config = dict(
    hidden_act='gelu',
    init_std_qkv=0.0105,
    beta1=0.9,
    max_steps=14496,
)
Each number is 128 + 24 x the weight over its row's rms, rounded and kept within 0 to 255. Layers, rows and columns count from 0. Numbers have three digits each. The size before them is the row's rms in percent of the matrix's.

# layer 4 attention query, 320x640, rms 0.042, rows 173-253, columns 80-159
067:127137144118103138146148144125139140137168074167145130132131128105117153110112125114180099127120104132131125145080119122115145111113126105140129161120135122139162140131099101134143090137114128123117146133128099158117093116101099135140165119
078:143153132085109092135149122095133144130171089116188165124120125156115133122106133146148128134119105147119155121113140134138153116135116122141102184137131133170159120126112132115121144131091158117174143146116070146127072114141121093158130121
090:145167144152167133143131084143106128150107146145043100116118141132194119124106120111124153126138139101148084154152094126109127191107146104095095141172146102131087108115159152141097139114141128111100102117153166124100176136145175104172109153
113:123110154122077182150171134110144121137178082121148110142082119134123160182131115151117133116165125159123123116125114153124100131143112131169136115069082128145155145166132132150130145135135175159199152155086116126167122099164125140159141055
121:133116091120126108131191139139146139183115079142149128155168132160100092102117115137115156129153080104144122120096164108118165109129148150150163160075123149100097088121155140111074092139098180133126133102156164128142081118087108094120161143
070:120113115134128094152101135122069120142117180116134168161169164133157142134122162103118126114077163138144145124147127138131170140110110163101112148163127093144153105138138111128079088145132124081087114154143135165104157143120092101139102162
104:118137154119122125111145133128159107133119112105183144146126150157089107104130153142157117123143130149110127152147112145126150106177110136131176119114114178210117125124098122108144171162112102164115122122104156119131141144132101092093174129
108:083037187116144139133114123135098126087111173063101097146109178165122103203163148131150135118118155162163156136117153151157096158107105102120073116134134107100131136114138109150063143125086148133101132160107122117111165119153142159100079114
059:154171118133105143117122138126159111163120087148141092126140106109108135110093117129171079108125105104127135158137107112097142115139131116140187108094142151147130121140073111142174142130114092161113133129138125165120120123101122123142160101
061:128119098125151116157133132154077124133138185126079157133113160145140131120142150103099157125101166128154111111131127145108130153115139142087081138170122114105123135140159121135106114143155118080109111106153123131105143134129145119145101174
101:079069169150154161116109086171115163141101134133085123171123108142132098145169135074135091109127106141149147174146123160135171101126120115094070093103148146081169141140142089102129176123125107118099082134116125147100122124143140138095128107
069:153180145114105153112095116117164133109146069160144119126109087084136147093101119133135104119146109144118130165162100112103123107138121126133171090123134140134148153153091133122205165090160095151157088082093097114141113118104130135137174109
084:146180118142102122113143122106166110122115082127153120105141091110121159082085123134153133135182102095111144160128145118109149126117141146160187134095124156206147140126084116129158161130109117145155130111126138112107121140107125149159183134
071:110097124152156144148144137123087138143118171104125176134169116146130150154155164103126122113109138096111162128109169105137158151095143160114060140151138147143140137116163097134112092128146156072108149156145134139094119137127128141122084153
116:153127181110083156114121118118127134133179099144137085136066104116126161191124116138124136112158144158141104127154114166129118155137078152164105118105107121142143147145117128178142145104132128149125097134120133154100168135147152133138113099
084:123124105148139155139146126140104111156125146158135152137164122122136147127178137106086126113140126119096106138150114132155127154156168168119143135171129103124117111135170130138160134133181139096129131121129149111115128122133117148108131152
107:148158079112115093087151162099161113154128125117214139128158135148087112123100146151117125140153116127102129076119156108139147112142120156132181116111139135174103117106107149109104134165104137185124150116103176143144128134124114074119143136
087:102087128125161115142148099121139165116129132105112179125143140192141117126137141130113142163117131111116148129098144129146156119106142106106068164119142149128115114093157115096069131131081159101136158148138131096130118129152135135117103138
125:100092161159124142130133114158155162135098072135150125167129121092151116139158122124112139131138141111136137157099125148127197107117131118177150123088109150110153135168130120137150138115115092138165118103117128140146124139114110132107115089
086:114121132154119124117167129156142141129134152164113126129107159108126095110148103099135108088130118136112138123147093124086165162134120114118151111141133095096142113162104136104106115076137166104147144124136166145128159140125118123133129117
092:127124144161088167146148119095123163121117109099106127142142074106145121150094119168119141113126143147116106170143140126125113114096133077186149101125104150147153121085114105156085131151110174167144110108125091152097070145140145140141141158
099:133144117121162119134097120123176124136119157130138136122107183150155116096139088118161101125139107136116156120138095135133154132120124188100123130184170091090136144136137125125112128080180103134102135131127123137063170097204119113122134100
113:110126153139101150108154124118082163120139142113122113138144074098124136192133130137093132096148143148138071144131152165158125131147122102161131097069114146156130155122143112144102106188063166113176122137141136121189112138082137135129120126
102:140120142107099167140114134169177104132099109103147150126069143164117150102156133090128140127162115128138100101133091120134164123106130162123117151150100124146104129131123164152087147112160103125118128150120163129128170146156090135146145139
068:119093150120157105124127108180141141165139140126109111166126136096138113111142111125146100103143137164163136145138121140141121099128168130139145124145108147108091124143123144130096108093112079110122100140107156165124158122121130136115126104
067:118148120137090147165130143102157110085139099157157142092115076132125155141136139145085130122145126102110105106107106092115151142101067101108132141144104103160164164087150146099137151142172146147144179113119118119143070123118157118124154141
060:129162130126095152116126134105102127060133140103135177104118096126125156132099147136115072151124158115113144102119148079135144147138076125128123105144102133188161118112104139140083161138165156126107123123117118122151107115129133110130129123
091:118141134110137152161155147131131134115150124084102108166134082156139134172113142134146155094142114106120078157157109113108106064107132123141132102123112129131156103100148051136125119137065123127099083134133113134151107137081118131120106137
095:133182102105181101100103152124164104151125140140169134114125177154159161069146134107123120152114110147147158142143089125116167144141132170119113136163156118109139146116113170136159114102172081149115144142110113136110178129149101109119150104
088:111140053102155111109119121134172098167146144165154151127117152155143152079154128122138111146160103077142141135115099083148178162139182150142126148183134139113096117158135148104114132112142075122111145118105151135151168123143143090152155077
093:112110143094192137099158149088117157168158168132120089113167157103149093162149071131164136112083145147117150154135136161105123142142111113120170094113124121112158116113147092159163114150100126125125150130120127121116078063127109152112145116
066:098112134125120135124139117145096188113125156110095110140145088084145138151116146134110096120141181166158070140152155137127112099149147097169137104104128173121112140119160115102107114143095122117153108137137134168138129113087139130135142090
100:085156108138130121107158110111103161131140134110123105125203112104141123144101131136143134124121162128134059122157157111121096109145159079148160116096133154132146152113163114092176117117109120138182119124153126115152118112083124144129126105
116:153136141126134168177145131137129097137138141120112142092098099148092090123157111135141120111133133160170136138134131137111088150082139135154111127121081152104123121132142117137114135108117137115118105140083144115133104122150152127129131119
109:142113115109130162140126102132120146178145167132101144139122168139165175132108096111139139112137148113111107117167111156115089120145184135141156136148091130108125136126166113100148106116106098084107125116187167144082143077141162130148110109
111:082098167130129109085124144092107136133155178147123155105125125107133129116089100161109098136080124146113133133100172187149167139127124119132110127140133123161098102127127133119108125157113138123128162145161157142124108143146104120125099106
105:137149153161159157170163177059136115138113134124113149135121139159120166148078119162131141142123134135154105140111142123128123126107165119122107139106092172101122121142153174129178081110151167136145149119099144108119097114139133145120150152
147:170131153144156099144121134117127140119119126166124127098106157107129151149104117100072133112151114125187118121090123190144184133104090165083118128143109135158110156135111136138165100118167131102122124105091135151092145155184117134123149170
070:107122115095126127121114133146127150115120096112176158139117108155130188153129135145083119156124136123148129105132130138116141129121087115129128113152108065156154141112148105126107159197138152149092137126120124120136128132131135124131106102
119:113136124073110113152122112171138117134141121142192150111144120116087116140131116159101096122110123132155121109122105123157091167103163120130142138129120114132126124139157137153131169097175125120156115085148145140138149085138147129155099144
128:105060124149155154110152117101124164113169163126135151148127118113162143110117155131168136134082158134176156150128132121142159137162121087123124123131119104121137103143080160144143112145151148120116170181108128131146120094139159125103117126
114:112103131164135169095119107105172156130143107124137131087122126120150097100182141119097148133122118152127110124144160137108122108131089120142143094100108154111128130093127123118135164098068131131161113148133176091122096121113129139105140117
113:115126185143114140130109182116079128130103131108091128107127184125105165160109147096119135101101134109130113109086129160076122114110149137163130158136125173155100168095133120117115107174078149130086170127150122123140141160135108140105111141
115:126072167155134151129107139101113121115120093075091160136161136117093152146116166094118130092145151113097124122113148194111153087153130131130128124148109156150141138106120111116113113158113120157115168161150136104137140141133114131105116088
109:148105162123122155139120107099133133094135117084108128128121128094150186144091167119085109144091094132117111100122122150118106079148124103127135146124122194133096162114159141097112133098083105133135153146135125102152133095110109155105118156
128:122177135156144137139148132111150126138144092140095102124126135152172182110123135106110118142111161072181117151152095087083120136100126111124135110142116148099113128130127171099110111116098120122145168147140156114152112108140117149129111150
073:123091134128100139134112155146098104143117118130100111151110191114151123163146134077125113107149109170127099111114111196134102085136154135140122144094109204146122148094130102123169136123093081107129149131142149108120143094135122138089111138
148:132153124134129046140116105156185099146130092166131138071149144133099127081134132135136143096154093111101158137107117131093154135160131138125118150121142169125116108117136172106113166110140143121123132135084155112115140129165093110133136129
132:115138106111149140150121141173153110097110088108118124123145122132109127140189165140123138126103106133125123142113105120140101109117147102168135125082133111112142171150094122200144136142163156130116122118098144155152119168131115156127156130
098:116126154172100164161173198059132103149128140133109124138099116137130162147082116095124130134123134129176109104134142113137111138068136124115127115115078115112108146132142157113149093117140177107115162123123139119156086135116170165111153136
061:159091133124190120142159117152159137194127146116134097154152163105145098111163100135153153092098139150160132136150117157139099128125191115136145123106109128071078141154169145112158091134086107120119114136132160135117148100133157115126126126
075:133142140143115142142139131091103116082136151129191152111112083109118167142080141166132108131108110114112119113112158112143127135144110117114139121118083130214145162099157121120119156158148143129123166136135121110151096120121123146109126122
130:135119079107148133145146122123155141159140163092129111129153129128143151126123146091156123116128109142107130129166120093115100111144136114128124112112135158081117125166143136131133099122145132131091134117104139125138127098114129126117141104
116:131073138119158147102124140113145143171104127100116143113152121119113132126101100141128144085103155116103110092175156127130138164084134157114144105166115085126120102156176094107129134137119144116138105109162125089123148139115121162135136100
129:146143141098152130118113087161105135120126130145118110119126092148107139121122125122179106107103159162116127150169134135127093149124107168133141134165115119133156078126090107120127084092148110117109096130195165151128108152102131151107131097
126:165124178128150156173139104105160124080112114096142130151149106133082130115140149141157136108135100135106155117121138129128099079141120116104121162132122127145127122156170094090093112175086124163082117177112100132134117156125107116141137105
099:152132104077136095110118114164132129196141141187111102092161180140178103159129157116124162116100100097109140158094088153127120146116162111137138119126141097088105115157099150139135119132116128100122142081116163147089148135163123147146135128
145:136104097120123142110109175154142116124122143126168146124116204113144141112174129091147143074098131102064139178139148120144138112153137110113111140133131164183124155101130116143116151091150128106143120170107123152102094120174089127111134141
138:152145133172136092133147076146153095131123077113119120124149120119146116155132122150085128187138076104147151088125101093145164120120137148126130106134151111107139135158124166160110118121125136129066086153136148107137140153171113075142164134
140:166130143096119107171154151165111125134128129101140121142135137120115107166133102130147093139101106119188125147126101146112126138096129132121121098134079114169128102132097122164108110147157167138095116106119152167156121173154130121162154104
122:163104110147097151121137140104135116178170187159113121123122124088146107136119136091125123117165050135147136116094136167137116117118125111108128142091103137134135157136119110133115161177153126128114163117130111124089116142140115132125154135
123:143159088123106193154116091116138126092121098134137097144137162153143146138177127121119159131114138106118099121173127124136082077128118122128167142089117089160132161080146094122133131138099145118122064093162123136129127119107138147141163151
137:122135129149129133124090111130158142119145106122084131083148150140140146115169143106109148061140164095096103125143103149066139111135140125166138155173169137098100136111163112125127113132108129133125130112116127139116132138163113095162113123
081:133147120151132119101126087113137107114130143121155161145096075147104136104119142170122098175121124142128150159137149118139124131137065122105106096103122128132148144127132157154135142121194142182113128133118111121150095131145125112105136136
073:162104139144138112129149117095141123149133174161112093118129124094151106115096124142151129101173096131113135142126127142156110137163150119129125123086102174085111127140152144101132149112100097119137122119118137132093133149113098133114143127
128:140140087133147134102148157169157100137132117131152128141132155131164110098150100120126117138107170108159148167135111099135177137125134144105106083135136101128166105179064132190137158129166141095147147158072140119125150123118094131129145123
124:171095142125122155121142148133099137104107142128162132147133126143105127171077113141128078140103176091140144097090157115104159147100121139138107100169093121088136139149128143106143148144113108136111176183107136165095112121131138120114108132
133:115135118112147161142116155138115137127113129089070126207132159121142135146096149089102088157185166109087096108155157131167139113130123185095119110135164115124158093151117092150100110097129132094107089161126128158155166136116067128142121144
121:103160109152169089087120138118098093161102137143116150093139148155118121111095101122165125142125120166091124165121147112141126134141134163118122134113124145139159113155126132149139084133158136133141115154180121115118146173142060119142129081
132:075097143116121129133124095143163158166156101155144121130129126123140145068153125093115143166098104160167137167179133146123077114135141132141140155076127119119125135137107142117083152142131124111101094162176148121167165127145090159101089127
127:122154069084127099126115086175149129119188120156166120132133112158166115132160108138068092174157129131143109133121134173173165128150079119111110111087150106131146137128114137150134158095144103133125099133074143164147134086147126081154134154
109:119112137143122068143140134166120150112118112101096108116149126086143124108158148066149136133166078148174148111102097124130125119146134140151152141110129181061115132148139153148129135117114096125132172156077160166126149121131121118144119118
118:148123131112113081124108095144125141120140141183164147083140129085168130150109148151122104144135096107089136122088116106188114153171140110135156136136104150165131165118142149122104187102137072102146125114124148149103149106167120115122095136
122:163123090060119146137129113163126155165121153103155108174088174125136132136153146129143148152077104158158150178138123196095137128169126095119131165109151144145101117118114113128157119111140123119090066121097108149128147096138154134106125135
116:083164063111122132056118074109125157173147150130102124142119143162191144096129123074124165156142101181142135135176154128098112124118106144120157162109164119072155084137111140124127104105142124133187112120150135123107131068129142117156125131
119:131116118132160116063114106143096150148138133137104121107119155120172177106106104105145154121079072115100137116147119118120123125140100127124159154147123107153103146120134122094107121184098111117095125130196119151109127134141086101122136121
127:092055116145118139099096138142114126123115104112099165078127136151086094115146118117110110122118187165147126112101158131166165165108108109105108128143118118102129139155091113116121169098180126117125103133073109120155169137152156117117079126
125:117141120165092126119119117132121127117119120168126135079123120153144151122125127125136132131174147135177123094110109087140159136125134130128139157173105114184170145089112125117128115124176133110091121085156135105122119151131148096098116144
107:098100138109085119116118147147118112162107112121084142113100159112156081108166126104097132150167109161171134131112132200138123121120149129122146117102132133094125101130094153136122191101089105114152137149144141106137168124139125126133113125
107:110106156154108120145146100098153136108137115162117129094178140118131136135137157169133164113121116094138109126094107101156140168135164100148138179146129109149099168156133144161083120173141157133117116092096107125127132164174141129144137114
099:124169133095103126102129115156092141096134102110123137134095133150135160123132114131127131176062127110112140118132144079105135119114128126146137111167126119168150112098060135127103128117127139132098107151151141164151085134131131110122123135